config = dict(
    num_hidden_layers=15,
    intermediate_size=1280,
    rope_theta=10000.0,
    qk_norm=True,
    bias='none',
    init_std_down=0.0,
)
Each number is 200 + 40 x the weight over its row's rms, rounded and kept within 0 to 999. Layers, rows and columns count from 0. The size before them is the row's rms in percent of the matrix's.

# layer 4 MLP gate, 1280x320, rms 0.239, rows 1175-1189, columns 160-319
103,127,219,221,227,249,238,198,206,152,210,228,161,236,214,206,241,216,232,253,218,159,161,264,194,164,176,194,205,169,189,209,189,233,207,134,177,173,282,177,208,137,223,251,217,117,174,216,193,202,248,158,250,168,162,239,206,183,220,236,148,242,229,152,215,155,224,250,220,188,199,253,166,172,164,214,182,182,157,207,168,161,292,229,186,252,186,254,198,160,174,99,239,215,237,196,242,291,199,229,210,178,198,200,197,201,180,245,184,224,221,235,223,186,232,216,256,149,249,303,211,201,186,181,185,225,164,264,174,245,195,208,166,252,194,210,158,209,175,211,150,237,183,206,204,192,184,263,255,233,173,203,185,243,247,239,218,160,187,187,271
102,135,248,183,206,130,226,200,126,209,163,188,210,160,223,209,184,194,171,201,213,233,190,261,157,200,246,103,192,202,217,232,233,215,142,201,175,277,213,168,220,77,255,206,241,165,216,212,233,206,184,222,231,192,181,202,243,211,200,203,194,168,228,147,164,189,206,254,227,218,171,276,173,232,216,198,161,223,185,146,221,265,233,175,184,309,186,205,179,168,192,174,173,236,223,218,191,285,161,155,176,195,288,149,208,255,284,196,214,119,266,162,129,215,311,94,164,178,226,210,213,203,238,242,182,199,182,200,234,237,200,254,205,188,170,166,172,142,217,169,236,201,194,186,196,237,188,221,165,216,179,200,253,237,203,171,225,205,249,203,209
101,212,249,185,183,214,207,231,206,195,217,175,196,165,210,179,127,179,219,133,146,268,159,210,214,276,214,197,196,202,211,141,149,184,267,170,227,214,207,201,108,246,158,153,191,171,217,175,177,158,207,188,195,200,204,255,217,230,223,251,199,259,266,157,221,271,265,199,165,188,182,203,213,146,258,283,232,190,161,223,192,180,194,238,193,210,206,182,164,169,225,219,182,168,209,169,197,231,139,283,300,89,205,204,188,179,249,145,206,257,231,177,191,119,186,165,186,166,235,229,205,220,177,137,237,149,236,216,234,202,101,227,210,211,100,167,189,196,257,179,175,205,178,250,170,243,202,177,220,290,204,131,195,211,203,195,173,160,142,193,211
102,233,198,184,107,225,133,162,227,196,196,231,222,271,197,191,140,202,217,229,237,239,209,176,171,242,215,188,206,147,198,155,204,206,199,283,188,274,168,195,219,189,225,229,161,177,175,153,187,137,225,244,204,209,168,211,142,200,97,248,121,257,78,244,201,187,166,257,154,240,220,259,190,230,269,189,243,150,248,127,195,167,198,200,257,203,195,165,272,217,181,181,192,208,230,200,223,234,166,260,156,202,261,135,172,194,223,242,247,174,225,206,189,185,159,188,173,211,167,229,213,209,151,204,243,170,267,112,216,203,184,164,155,218,199,170,227,251,179,191,245,250,199,122,211,248,236,143,243,272,165,144,140,153,210,213,230,235,205,210,272
101,204,209,248,273,182,127,224,174,154,215,213,165,145,157,113,160,203,265,160,229,158,138,129,245,118,232,206,275,99,297,187,133,180,141,168,144,180,267,201,196,137,143,191,251,193,202,170,167,189,216,154,224,154,199,265,169,216,190,228,183,271,159,192,200,193,186,186,182,228,200,162,190,169,150,217,277,213,197,130,229,217,162,162,213,98,239,222,289,286,210,202,209,177,233,197,168,154,175,234,156,186,228,214,207,227,149,211,288,192,185,225,202,191,191,238,184,168,225,198,188,242,105,207,140,195,221,169,212,219,171,312,210,185,146,284,208,217,174,235,184,240,221,199,198,215,132,244,235,179,139,216,168,206,153,281,215,221,219,213,221
097,208,127,242,224,197,181,171,194,245,206,251,172,177,269,293,171,261,219,238,175,236,264,179,204,260,182,229,245,236,194,233,282,186,173,213,163,234,211,200,255,160,228,213,253,217,183,197,178,191,186,171,207,187,265,274,142,191,194,165,185,238,269,180,198,162,167,167,123,167,202,221,185,245,248,207,198,222,145,216,250,165,198,187,184,212,215,189,241,196,224,196,162,276,178,264,187,166,201,255,236,165,200,133,199,207,230,234,243,256,47,160,211,145,142,155,172,222,225,175,203,237,199,175,203,221,146,176,178,223,188,269,162,213,246,255,167,136,277,176,204,252,272,168,199,183,113,204,168,217,163,282,115,170,214,155,208,150,153,213,249
098,189,163,217,134,262,216,250,248,177,224,190,304,232,180,151,215,199,174,205,203,152,166,192,188,240,141,233,159,244,205,180,171,163,243,191,178,210,273,208,203,192,159,224,185,157,199,167,183,263,208,240,199,215,210,173,175,232,190,205,206,200,201,166,136,208,166,200,238,207,245,189,230,228,200,185,266,219,234,219,161,259,168,174,155,158,192,182,172,238,210,313,145,109,175,231,234,143,204,178,216,221,208,222,168,253,227,179,226,263,169,188,204,230,208,169,268,187,222,225,241,214,201,236,232,182,250,260,216,168,242,200,170,212,192,192,209,271,196,199,137,153,209,177,193,191,221,162,187,270,178,146,162,184,189,224,265,250,303,215,225
098,225,207,195,216,249,279,228,205,215,204,181,185,237,211,157,210,139,143,155,243,175,195,268,99,195,242,195,160,154,224,236,217,189,176,211,148,228,195,124,182,273,129,160,92,176,165,208,211,182,205,204,221,197,153,156,156,168,251,218,177,228,211,190,155,214,121,149,200,184,146,211,194,188,204,190,188,183,211,217,156,198,176,157,210,230,165,203,236,138,196,179,211,186,172,244,165,257,177,210,238,215,167,194,257,252,182,224,204,230,216,182,140,186,244,189,200,250,153,231,221,293,111,234,217,169,251,306,229,177,153,143,180,190,244,219,167,148,169,231,216,219,136,134,178,153,156,182,118,176,161,221,234,240,204,246,208,160,254,128,140
098,195,240,167,251,224,191,220,139,155,130,185,241,166,152,183,228,211,159,213,207,202,203,173,192,250,172,215,150,152,179,267,231,184,186,173,189,168,244,148,201,187,192,268,187,283,248,226,167,281,179,163,245,243,208,220,189,206,203,257,229,316,193,189,227,297,127,193,193,220,190,126,244,192,249,179,213,243,191,201,195,192,175,225,211,185,187,175,213,140,138,200,221,232,254,219,229,226,175,251,218,194,203,165,162,207,192,220,269,166,241,185,259,219,122,252,201,143,202,205,178,275,196,252,262,221,204,173,195,131,222,266,175,167,187,152,157,168,214,233,196,256,175,260,211,154,273,247,187,236,175,181,143,177,212,159,219,177,188,200,173
101,218,177,232,106,209,217,188,250,158,194,140,220,145,218,190,128,200,241,239,188,174,177,172,133,159,189,228,210,225,237,162,208,88,182,177,201,221,145,209,189,120,206,289,225,303,246,131,187,185,119,284,195,218,209,144,248,200,190,274,224,192,266,196,190,154,212,220,254,265,225,186,149,251,128,264,170,248,125,210,192,134,223,225,150,275,206,132,188,232,202,190,179,163,218,193,113,161,173,188,247,228,161,190,187,201,175,177,221,174,129,116,218,216,208,282,204,233,205,194,209,238,180,169,285,192,93,153,143,223,170,194,205,212,244,196,261,197,212,214,205,148,164,211,201,147,165,249,193,241,133,157,267,172,178,271,157,219,157,246,243
105,230,142,165,205,186,189,200,187,148,185,187,208,158,263,185,256,249,209,185,192,241,245,234,243,245,198,144,238,255,237,273,157,166,107,197,173,262,122,235,237,222,239,155,205,189,250,209,170,158,252,196,271,168,219,227,242,228,256,232,200,188,240,230,225,215,237,225,223,310,221,183,160,235,173,222,195,242,188,164,211,174,162,231,192,296,238,161,196,314,221,260,222,224,187,146,175,253,203,142,159,186,237,175,114,182,220,154,226,212,205,186,234,243,188,140,172,360,224,209,246,138,203,281,215,314,224,254,304,157,267,173,218,215,223,217,199,171,272,138,172,161,184,163,224,93,254,133,175,199,221,251,136,253,183,168,172,161,204,219,122
101,208,166,213,209,212,152,218,174,190,252,140,189,149,211,247,221,215,200,190,138,251,177,218,222,185,261,247,193,176,149,148,214,187,242,206,169,215,209,181,160,230,197,242,256,273,218,220,171,170,170,158,156,262,205,175,263,136,170,254,140,188,239,152,203,195,200,185,159,179,237,225,204,197,251,149,189,226,210,204,204,188,220,222,170,217,235,114,193,246,123,185,227,177,315,199,168,108,287,228,243,206,260,185,222,231,274,129,275,151,209,253,164,171,191,222,188,126,283,204,257,232,236,249,158,219,153,173,168,269,196,223,155,239,204,235,148,214,198,196,234,201,286,202,201,139,193,159,246,195,181,239,141,145,136,226,192,225,183,196,213
096,278,143,224,194,270,240,154,178,231,227,181,133,189,261,197,207,209,181,211,181,221,197,153,199,193,130,254,186,162,146,161,238,173,116,183,130,183,184,174,232,246,175,249,192,240,185,186,208,229,235,191,274,241,211,188,242,221,198,212,225,320,196,243,214,222,248,127,300,207,213,149,195,199,229,168,215,162,219,261,235,135,257,177,182,168,187,217,198,173,153,99,221,253,182,231,210,237,252,156,168,198,182,206,167,204,206,151,243,173,219,249,209,180,177,229,155,137,218,152,239,222,250,221,173,216,196,181,289,171,146,142,256,171,254,224,110,205,210,125,233,214,162,276,187,160,200,167,231,294,156,190,214,145,217,151,213,226,197,157,260
100,190,170,196,192,142,151,184,263,173,254,177,233,213,131,191,192,245,135,201,180,153,171,224,184,245,213,198,121,155,226,208,165,170,135,130,212,188,179,241,179,207,214,190,196,151,258,227,264,265,177,202,209,171,200,213,198,170,203,196,167,201,174,125,242,222,295,230,226,227,204,223,192,213,225,218,222,214,186,160,188,204,225,194,215,212,172,256,297,187,258,132,255,194,159,218,146,173,182,215,133,197,174,176,221,183,178,200,175,182,242,184,181,193,220,211,218,203,133,179,257,251,212,231,199,236,224,186,236,235,134,161,277,270,145,218,231,194,201,249,281,187,202,189,160,181,184,222,135,254,148,181,160,246,248,129,202,248,175,169,158
101,182,218,131,222,212,252,253,173,202,265,150,177,171,192,218,235,228,208,217,234,165,204,200,194,218,223,190,187,194,198,206,172,240,138,146,171,186,215,186,158,192,190,221,206,229,247,286,280,205,233,199,207,208,191,210,117,254,270,217,196,218,186,192,166,150,191,231,217,200,117,167,290,133,168,182,194,228,198,151,229,150,188,203,266,131,224,190,195,181,213,158,293,216,184,154,249,185,171,275,191,214,284,174,182,253,125,173,181,237,247,186,133,193,264,240,191,225,250,213,185,178,197,226,187,175,174,276,199,169,200,227,168,237,202,201,182,170,182,166,207,223,204,186,195,194,208,256,223,252,127,262,186,282,233,133,95,164,172,156,205
# layer 4 MLP up, 1280x320, rms 0.24, rows 1175-1189, columns 160-319
100,257,195,160,218,207,156,153,106,305,211,208,276,195,203,249,128,195,258,213,195,212,250,231,247,192,221,195,172,218,243,236,189,209,178,268,187,235,206,165,218,180,209,179,158,211,168,192,157,302,234,141,211,239,195,198,205,154,261,186,246,195,196,246,201,238,234,169,199,159,255,135,240,180,238,221,252,163,168,191,229,191,154,132,267,231,200,115,212,238,279,268,149,155,194,210,164,178,267,216,223,274,131,183,305,154,242,170,209,233,257,152,185,225,156,228,183,204,227,167,208,215,244,208,166,205,176,217,266,194,201,194,202,175,226,253,146,167,211,158,163,175,207,187,216,193,178,152,196,112,207,197,194,209,183,211,229,170,225,153,173
110,202,268,211,149,150,202,222,171,244,171,195,152,246,172,236,192,222,248,229,209,180,210,209,147,210,206,211,163,252,231,219,187,240,185,207,202,192,216,196,232,172,178,233,239,166,216,172,221,221,198,223,169,216,145,241,200,189,160,266,144,175,121,187,166,163,213,188,119,274,228,206,224,167,219,176,229,220,169,128,227,234,145,199,241,146,248,208,125,185,224,249,182,206,255,242,177,186,182,143,202,212,189,211,207,199,199,159,154,205,196,274,179,249,235,171,158,124,219,138,166,210,169,211,173,204,180,173,162,163,300,200,229,242,194,234,163,258,179,260,192,192,91,302,196,224,68,216,239,263,202,216,244,164,263,207,161,203,162,222,228
102,206,212,237,243,189,190,205,184,174,168,171,302,199,221,164,199,166,139,201,241,232,232,161,199,223,231,256,157,162,185,229,167,198,292,168,241,225,261,204,195,211,209,271,266,170,137,190,195,178,193,193,253,240,66,190,243,186,203,160,157,251,180,140,126,273,212,169,188,153,172,206,211,182,146,170,208,174,167,232,246,192,174,169,156,128,197,199,172,119,159,194,243,183,215,149,223,223,190,184,211,183,230,189,255,251,197,236,196,173,185,174,233,180,190,255,198,229,192,263,128,170,232,164,208,134,199,217,178,191,221,100,171,241,213,222,234,198,188,250,174,196,188,185,184,159,227,204,195,216,182,179,202,186,157,187,161,223,295,235,188
110,194,218,228,132,212,172,186,230,203,186,194,211,212,156,183,172,231,159,249,233,209,209,194,147,218,251,250,186,214,168,210,214,189,182,193,202,293,246,219,225,222,173,170,235,248,190,224,198,212,202,160,232,137,262,254,195,200,215,247,211,221,209,234,151,265,217,221,229,291,214,237,210,179,219,202,221,230,225,224,220,240,152,252,200,226,234,165,206,253,190,205,244,187,191,125,200,198,208,192,275,253,214,234,130,221,175,198,226,234,258,258,224,144,152,248,268,189,103,164,198,150,215,218,227,190,203,156,146,219,156,189,215,168,184,229,109,155,238,179,241,181,224,129,222,222,245,278,284,269,119,188,181,230,225,210,239,231,180,189,248
104,252,209,230,178,222,186,234,215,230,154,238,172,214,232,234,198,178,209,244,227,254,258,109,187,194,226,154,229,200,256,140,237,210,211,251,206,248,125,198,174,103,149,240,217,211,165,225,234,92,322,205,241,121,247,164,238,151,193,196,173,173,204,268,154,265,152,230,197,161,245,169,268,119,242,161,181,156,246,228,210,244,256,215,213,165,176,192,205,213,188,196,266,169,169,222,262,230,189,277,153,258,189,160,170,238,189,231,280,257,178,193,221,263,268,117,246,62,202,255,242,200,243,260,251,251,210,182,290,203,175,199,208,218,172,228,200,192,230,171,191,112,233,178,195,209,176,165,153,249,194,230,148,182,196,272,191,142,248,228,172
104,152,216,233,279,191,178,237,235,156,157,219,186,187,206,242,218,237,253,211,121,219,216,157,241,191,259,236,167,235,175,238,256,293,250,190,165,266,236,196,160,214,241,226,180,213,179,189,208,261,222,177,183,162,204,200,241,157,161,244,146,221,171,234,168,222,124,146,180,146,265,180,231,161,210,214,137,160,291,184,168,159,198,141,180,135,230,187,167,119,202,104,205,172,199,170,187,117,197,214,230,229,181,182,212,216,234,215,269,183,196,226,248,232,172,218,181,167,156,198,178,113,73,197,127,153,210,243,232,226,216,137,260,165,184,200,196,226,232,133,160,149,215,225,226,207,259,145,192,108,140,206,176,239,168,253,238,238,151,200,191
101,266,158,171,200,255,198,173,161,190,204,166,293,229,207,162,193,234,163,190,193,215,184,250,145,303,225,244,258,226,191,171,202,159,111,245,170,251,220,203,157,256,160,174,153,201,209,222,180,224,190,72,226,201,236,244,237,211,147,180,193,184,156,215,174,205,229,276,134,146,129,171,202,275,208,215,196,262,176,245,214,182,214,199,204,233,147,179,173,191,238,172,163,259,196,236,205,207,216,153,240,138,276,211,149,223,137,135,223,232,197,284,221,192,218,217,180,200,254,199,176,213,206,168,290,160,181,222,137,216,260,191,214,212,188,183,219,162,210,193,143,170,223,191,218,287,238,194,213,193,192,222,259,202,237,194,166,223,183,214,157
100,251,250,225,148,265,183,198,233,189,253,140,131,243,207,228,118,166,182,239,216,110,257,148,272,157,197,172,186,222,152,263,164,209,240,97,227,159,164,214,191,178,205,250,200,141,217,201,163,217,210,261,202,157,209,222,256,205,163,181,236,184,160,231,140,187,220,171,207,194,219,271,142,183,152,207,191,226,161,208,138,218,160,153,190,211,185,168,213,191,142,242,137,172,194,222,196,188,109,216,216,204,226,215,242,162,130,183,179,302,189,173,216,245,268,237,269,235,191,171,169,237,200,124,140,177,247,163,232,147,155,236,255,155,178,263,177,254,148,176,191,130,230,201,236,186,296,184,196,134,167,212,218,195,140,139,227,187,193,164,181
097,211,255,184,251,191,160,202,99,172,229,211,148,180,175,103,183,173,182,154,214,233,253,198,283,263,171,209,273,337,221,200,185,292,162,186,265,210,186,182,192,165,264,202,170,231,112,248,245,192,245,184,209,205,159,233,186,178,223,213,193,180,284,185,113,265,216,267,208,186,237,263,104,190,187,200,182,170,228,135,267,167,170,164,176,219,139,202,196,208,239,176,243,244,98,207,229,170,191,237,235,271,209,209,285,183,199,213,216,268,193,151,238,248,184,170,203,202,116,150,133,200,228,169,155,239,180,268,218,244,233,189,196,257,174,157,237,146,203,197,262,173,216,202,195,190,227,222,184,161,210,252,197,207,171,127,203,193,217,122,185
100,218,193,195,281,196,188,202,202,116,293,111,216,222,81,246,150,218,204,210,147,208,193,209,149,224,249,221,201,216,201,211,263,238,181,202,263,271,120,180,256,170,213,163,205,184,247,295,216,266,183,154,180,221,224,178,191,131,250,199,244,197,212,238,182,175,204,187,212,246,220,273,170,230,177,223,153,188,150,171,147,212,174,262,259,192,150,267,249,152,232,272,216,253,181,198,180,169,245,253,151,218,194,200,280,147,180,223,105,200,255,245,154,196,155,215,223,225,183,237,200,263,115,114,185,245,162,240,190,258,205,199,172,198,238,195,186,221,214,160,298,268,124,204,194,149,231,222,147,204,280,224,165,186,207,146,242,232,233,199,204
102,300,218,197,183,207,212,173,198,232,155,220,188,253,172,174,237,249,139,171,259,200,246,272,205,158,167,220,193,194,162,185,171,287,264,197,203,204,220,193,264,214,230,166,112,210,176,233,94,206,129,247,216,201,228,193,257,219,179,266,220,205,129,231,216,141,222,165,182,172,286,176,282,187,156,209,230,128,242,208,203,213,282,259,256,243,203,189,229,207,272,232,165,230,282,184,242,179,310,154,100,193,220,217,195,232,279,219,221,229,264,160,211,185,217,188,202,184,207,235,272,213,139,222,256,291,255,243,161,175,156,197,236,250,233,208,227,212,148,137,198,152,214,181,196,201,215,216,193,221,173,195,206,152,291,133,174,175,212,243,103
103,98,126,194,259,250,211,186,243,197,186,179,173,228,243,219,210,173,189,192,251,250,210,210,222,208,226,189,196,197,157,212,230,148,275,278,219,145,139,285,168,151,194,227,173,126,246,264,225,193,271,153,144,225,226,183,185,263,236,197,209,169,223,180,262,193,103,202,259,281,224,204,171,172,177,189,205,266,224,276,173,177,205,218,140,230,175,203,214,174,138,187,199,253,196,129,199,179,211,194,184,167,284,205,208,232,213,161,238,189,238,231,269,194,193,178,221,175,275,175,258,275,221,211,133,166,250,212,125,234,183,209,185,219,163,206,195,211,225,139,77,191,185,99,205,162,197,164,224,216,189,206,168,131,245,260,286,148,134,209,241
096,174,229,205,164,113,225,204,238,233,142,224,232,211,137,189,190,221,243,203,232,252,208,158,209,214,232,191,148,168,159,160,238,152,155,236,207,321,200,171,227,263,232,196,267,173,260,163,185,218,203,214,246,211,250,110,147,137,208,236,240,190,219,240,272,199,196,233,247,119,216,222,112,175,168,229,156,263,147,167,158,205,266,170,164,235,197,232,256,192,188,273,245,174,149,209,197,157,263,248,161,152,175,253,226,218,189,160,198,266,184,258,198,163,195,189,121,230,240,205,157,192,252,254,240,208,230,196,176,157,138,265,216,206,146,223,205,159,190,222,178,240,192,187,232,230,217,208,223,198,220,102,156,176,151,228,258,208,205,196,172
103,233,222,203,188,285,140,248,224,205,142,317,157,193,237,228,182,226,248,303,180,217,193,179,260,197,193,203,146,285,204,171,228,174,232,304,206,134,212,191,258,158,172,177,192,176,221,274,151,170,188,174,229,164,162,150,213,241,143,201,198,138,156,247,228,203,259,258,195,208,236,187,199,190,170,260,216,180,179,178,207,194,176,163,286,184,241,207,224,276,134,224,199,177,208,187,203,226,202,153,204,178,241,172,203,187,181,167,209,182,198,175,106,153,226,230,208,155,137,195,148,257,291,210,197,161,215,179,159,248,188,288,163,197,186,272,178,189,219,194,219,194,166,158,195,129,198,120,198,255,221,245,227,185,177,146,217,215,185,194,210
105,212,203,219,257,228,157,156,209,186,266,232,241,186,151,209,123,236,150,177,213,190,224,206,188,161,158,216,165,180,203,155,226,231,322,118,161,257,200,239,146,251,193,200,237,207,219,193,188,193,204,226,197,155,206,213,201,204,127,133,199,252,186,200,237,164,165,265,243,219,239,207,155,171,239,180,198,233,180,269,221,193,171,157,148,248,146,130,235,262,164,193,202,253,248,208,193,158,233,259,211,267,184,187,210,301,246,215,141,94,200,182,184,198,259,205,217,171,238,224,228,207,207,207,183,254,163,144,177,268,183,224,151,238,266,196,248,164,93,185,228,157,119,207,171,99,183,182,209,179,160,213,211,212,182,142,256,187,256,132,257
# layer 4 MLP down (transposed), 1280x320, rms 0.23, rows 1175-1188, columns 160-319
096,245,187,148,204,232,203,239,307,234,195,199,176,231,204,226,148,231,222,190,177,174,196,277,248,147,253,188,189,216,227,201,218,164,167,197,161,207,193,190,164,216,201,161,182,170,226,188,209,257,180,123,232,196,221,148,155,252,158,220,202,127,178,235,218,190,179,193,206,137,213,118,181,172,236,164,174,198,199,168,164,246,162,199,181,152,243,232,221,190,172,133,189,185,204,222,182,216,200,212,250,229,205,253,199,155,179,152,222,200,185,211,209,159,189,181,161,249,127,251,194,260,236,187,177,222,227,94,240,150,170,178,229,160,241,228,246,93,190,170,218,165,174,138,154,227,148,161,206,115,157,204,234,199,201,215,151,190,268,170,191
104,275,232,178,154,189,185,178,90,266,220,174,215,169,226,205,203,197,266,205,186,259,123,204,154,217,144,241,218,247,205,140,177,234,202,205,182,127,196,166,230,198,129,209,240,158,217,255,208,213,210,162,208,147,177,153,225,159,174,210,221,185,189,197,174,211,200,200,190,286,172,197,219,132,154,197,142,239,144,169,250,201,189,168,227,217,201,225,167,167,263,208,225,174,228,151,179,184,225,231,193,163,137,224,214,141,234,218,200,239,157,159,216,132,177,173,198,213,206,226,78,239,219,175,177,174,188,234,181,182,265,203,221,231,208,171,112,182,237,158,111,251,178,183,48,269,180,212,181,231,202,169,139,184,151,194,204,87,194,187,197
104,148,194,161,193,178,198,187,157,213,321,182,179,159,172,290,235,202,202,314,212,232,217,199,163,198,231,163,172,169,209,137,263,216,121,186,179,162,181,170,260,252,183,140,190,194,188,238,242,253,157,168,151,222,215,190,186,202,187,252,236,252,152,275,280,155,108,202,197,265,148,177,233,232,183,146,174,187,244,242,214,149,270,233,149,239,192,218,188,189,235,171,148,207,173,246,171,179,187,187,179,233,174,161,156,226,193,233,185,210,232,208,187,245,177,162,182,258,186,190,253,199,198,204,287,143,181,224,180,249,209,185,169,156,155,256,239,239,246,244,209,229,182,224,182,167,167,145,218,207,160,265,221,274,251,166,247,164,109,245,187
103,156,233,168,173,270,241,183,220,140,216,243,88,229,240,287,203,179,190,226,209,164,152,112,140,145,177,190,196,211,242,162,169,214,158,260,181,218,155,229,196,205,248,207,157,230,155,205,176,222,284,210,163,175,238,206,173,276,249,225,121,182,211,258,143,253,151,221,178,213,202,150,147,192,156,174,195,218,147,216,206,212,199,184,235,221,204,127,277,234,144,195,214,191,188,154,209,252,219,212,191,156,228,193,176,210,250,177,267,207,187,208,195,209,205,215,208,230,126,195,123,164,172,199,227,206,192,273,204,204,162,184,165,214,182,165,233,190,200,232,175,210,199,170,234,167,213,166,176,173,267,224,226,304,151,186,220,188,226,236,301
099,199,247,210,147,170,236,143,170,217,175,188,189,235,234,250,257,161,185,198,243,222,110,226,188,227,139,221,211,179,111,174,223,233,209,262,213,266,170,250,156,202,131,237,226,218,223,207,229,166,252,187,184,162,255,156,264,172,193,130,215,233,189,203,147,214,191,262,248,273,208,188,248,185,157,184,298,222,236,195,206,241,211,183,257,237,238,186,229,204,169,267,191,134,206,214,212,178,124,252,256,222,223,129,191,153,149,137,248,293,279,212,207,162,256,177,226,178,135,162,230,190,172,141,155,223,224,252,221,175,164,215,254,250,202,193,195,156,261,193,216,172,192,224,212,200,195,158,183,193,203,205,130,213,262,201,184,129,266,176,131
095,264,211,224,163,240,243,217,197,167,186,198,170,188,253,128,142,149,183,190,138,168,226,212,228,180,219,149,259,169,193,279,265,214,213,175,243,210,167,241,191,155,123,209,137,127,252,226,190,241,142,153,176,181,200,174,246,212,259,268,261,231,188,213,193,167,209,203,145,266,182,214,234,227,236,203,289,141,282,161,229,239,184,251,169,180,197,217,198,197,126,197,183,128,195,152,269,211,225,153,232,265,244,203,254,183,243,190,298,224,221,186,127,154,195,159,190,213,280,148,195,188,183,177,175,206,194,238,183,222,185,167,171,245,100,140,239,225,278,172,143,213,206,259,313,160,243,182,132,190,217,202,180,201,213,253,195,288,151,281,221
093,236,201,190,266,183,187,239,212,188,113,212,209,163,206,213,265,221,196,217,226,199,187,137,173,197,164,135,173,212,154,241,230,229,252,204,169,226,198,287,167,161,209,228,207,181,224,203,160,204,209,155,203,191,195,207,163,225,177,236,142,196,230,255,208,135,189,181,221,230,207,182,184,247,219,232,216,282,285,170,185,229,261,210,251,243,142,268,195,188,181,213,204,173,150,186,205,178,136,187,131,193,226,155,198,199,236,172,186,226,194,184,222,179,180,219,251,196,243,169,248,176,208,228,129,154,251,181,144,231,230,148,210,273,151,162,216,207,252,200,228,148,194,213,313,112,163,255,158,235,202,184,150,221,197,192,223,212,152,181,237
104,199,259,178,264,226,151,183,216,239,249,173,185,215,213,209,186,246,159,149,219,137,159,260,251,258,135,118,162,174,187,290,167,159,289,186,170,238,247,156,200,232,223,207,249,181,299,238,150,180,177,214,175,165,229,244,206,221,249,185,148,213,164,229,270,197,185,203,137,231,195,229,237,138,247,220,157,146,205,275,140,173,232,240,237,217,237,286,175,226,155,158,160,195,195,181,238,225,208,188,260,185,260,244,233,217,190,176,153,233,220,168,203,149,167,203,226,117,169,186,183,136,124,221,213,223,215,207,192,201,223,169,218,210,202,284,195,261,174,121,177,202,265,266,268,265,173,204,210,212,308,215,158,142,156,182,222,267,221,254,244
093,195,129,164,216,147,198,220,173,290,206,186,178,210,214,306,184,246,217,226,191,166,235,263,246,197,175,214,206,156,221,185,257,236,168,218,245,211,201,152,241,194,197,197,212,249,206,164,260,223,166,218,166,150,216,144,206,160,217,251,173,179,258,150,208,97,183,192,195,229,213,208,149,242,212,169,199,199,170,237,236,246,177,273,115,230,231,202,260,208,248,229,298,133,211,190,171,144,243,141,242,171,139,239,274,176,160,157,167,223,187,211,216,250,187,190,162,247,176,204,160,209,179,187,142,280,179,216,161,193,164,180,143,278,243,277,180,199,163,231,269,211,207,167,122,222,254,135,184,185,212,216,141,207,247,171,160,194,205,186,221
103,221,180,155,304,205,231,244,244,188,176,225,301,282,214,129,170,168,209,168,188,187,254,220,142,315,265,224,246,215,133,194,187,147,289,167,288,207,205,197,237,192,245,154,186,176,200,235,216,194,206,213,269,206,288,190,105,157,222,153,182,229,207,189,206,212,220,153,131,169,175,156,244,96,192,97,210,168,196,217,207,209,204,178,144,225,200,194,243,172,190,170,194,164,206,188,220,225,186,226,214,188,195,226,117,218,186,190,170,145,168,219,232,194,86,191,150,160,209,287,161,201,183,230,204,215,185,245,185,167,176,272,163,178,204,140,189,115,230,267,243,282,173,125,119,149,206,172,198,231,215,208,182,204,136,247,136,209,265,211,238
092,115,165,203,261,241,233,181,136,257,223,248,179,159,156,306,251,207,170,211,189,237,80,179,198,200,118,162,222,92,127,246,239,205,273,236,184,225,189,181,178,234,236,176,263,188,286,192,179,195,214,180,188,276,207,260,150,166,179,180,163,251,173,226,184,204,150,151,207,175,150,172,197,126,289,200,243,253,145,189,137,172,203,182,254,149,216,214,172,280,255,174,226,162,188,194,178,180,187,191,182,194,194,290,209,180,241,248,181,221,247,237,197,185,182,194,161,221,199,160,259,202,162,166,213,195,179,139,186,167,219,179,190,144,196,182,202,148,189,248,228,229,147,240,215,212,187,171,178,158,165,150,192,177,225,153,211,124,228,139,174
101,199,144,151,206,199,204,193,181,284,210,176,150,200,174,211,256,153,157,182,210,126,221,164,169,224,248,181,199,226,149,242,206,246,259,195,237,134,220,209,218,201,194,117,183,227,167,220,137,187,194,215,222,215,169,198,196,208,178,244,228,163,195,144,236,206,225,233,189,216,172,140,251,209,198,189,162,195,183,244,122,92,197,211,261,227,125,223,161,221,243,241,245,209,233,211,208,212,156,174,205,251,151,200,151,213,196,240,255,186,301,193,216,159,205,176,206,233,308,199,165,223,237,201,257,163,155,126,242,214,215,203,134,178,213,154,216,260,258,112,265,215,197,211,191,173,224,222,140,203,199,230,233,196,119,154,187,183,168,233,204
096,146,171,205,211,190,214,135,184,188,252,151,156,240,77,153,262,315,201,162,228,200,188,191,191,162,139,115,159,136,190,151,181,330,256,214,191,228,224,236,198,139,207,173,199,199,197,247,169,210,225,169,171,225,189,258,210,160,201,208,217,234,196,249,288,255,213,269,227,169,173,269,208,212,176,229,189,231,242,158,233,184,238,191,188,272,226,136,102,187,199,234,273,182,183,183,236,189,214,117,167,144,170,198,226,160,162,187,261,222,183,187,173,163,250,210,199,202,235,218,234,170,212,127,178,192,257,202,118,196,163,184,201,246,168,235,195,238,148,245,228,130,200,224,186,177,226,219,229,218,186,235,154,143,112,138,192,216,240,228,147
119,256,232,146,184,268,218,200,191,245,202,176,216,221,202,215,193,147,189,233,156,261,216,245,222,176,170,220,154,219,237,214,234,251,211,196,235,166,156,158,231,248,197,186,210,213,248,268,239,161,232,202,217,129,182,105,149,271,198,214,172,227,158,204,167,226,170,227,158,253,237,241,198,234,236,161,149,229,171,208,201,165,189,177,204,179,188,127,197,195,197,266,171,180,214,183,278,180,247,141,235,196,294,213,174,238,208,191,262,208,233,220,178,188,202,161,221,185,293,183,151,220,168,242,201,195,242,165,168,192,177,232,235,170,226,158,235,262,154,190,267,170,186,261,161,204,175,163,229,214,218,180,196,158,193,244,226,205,198,181,256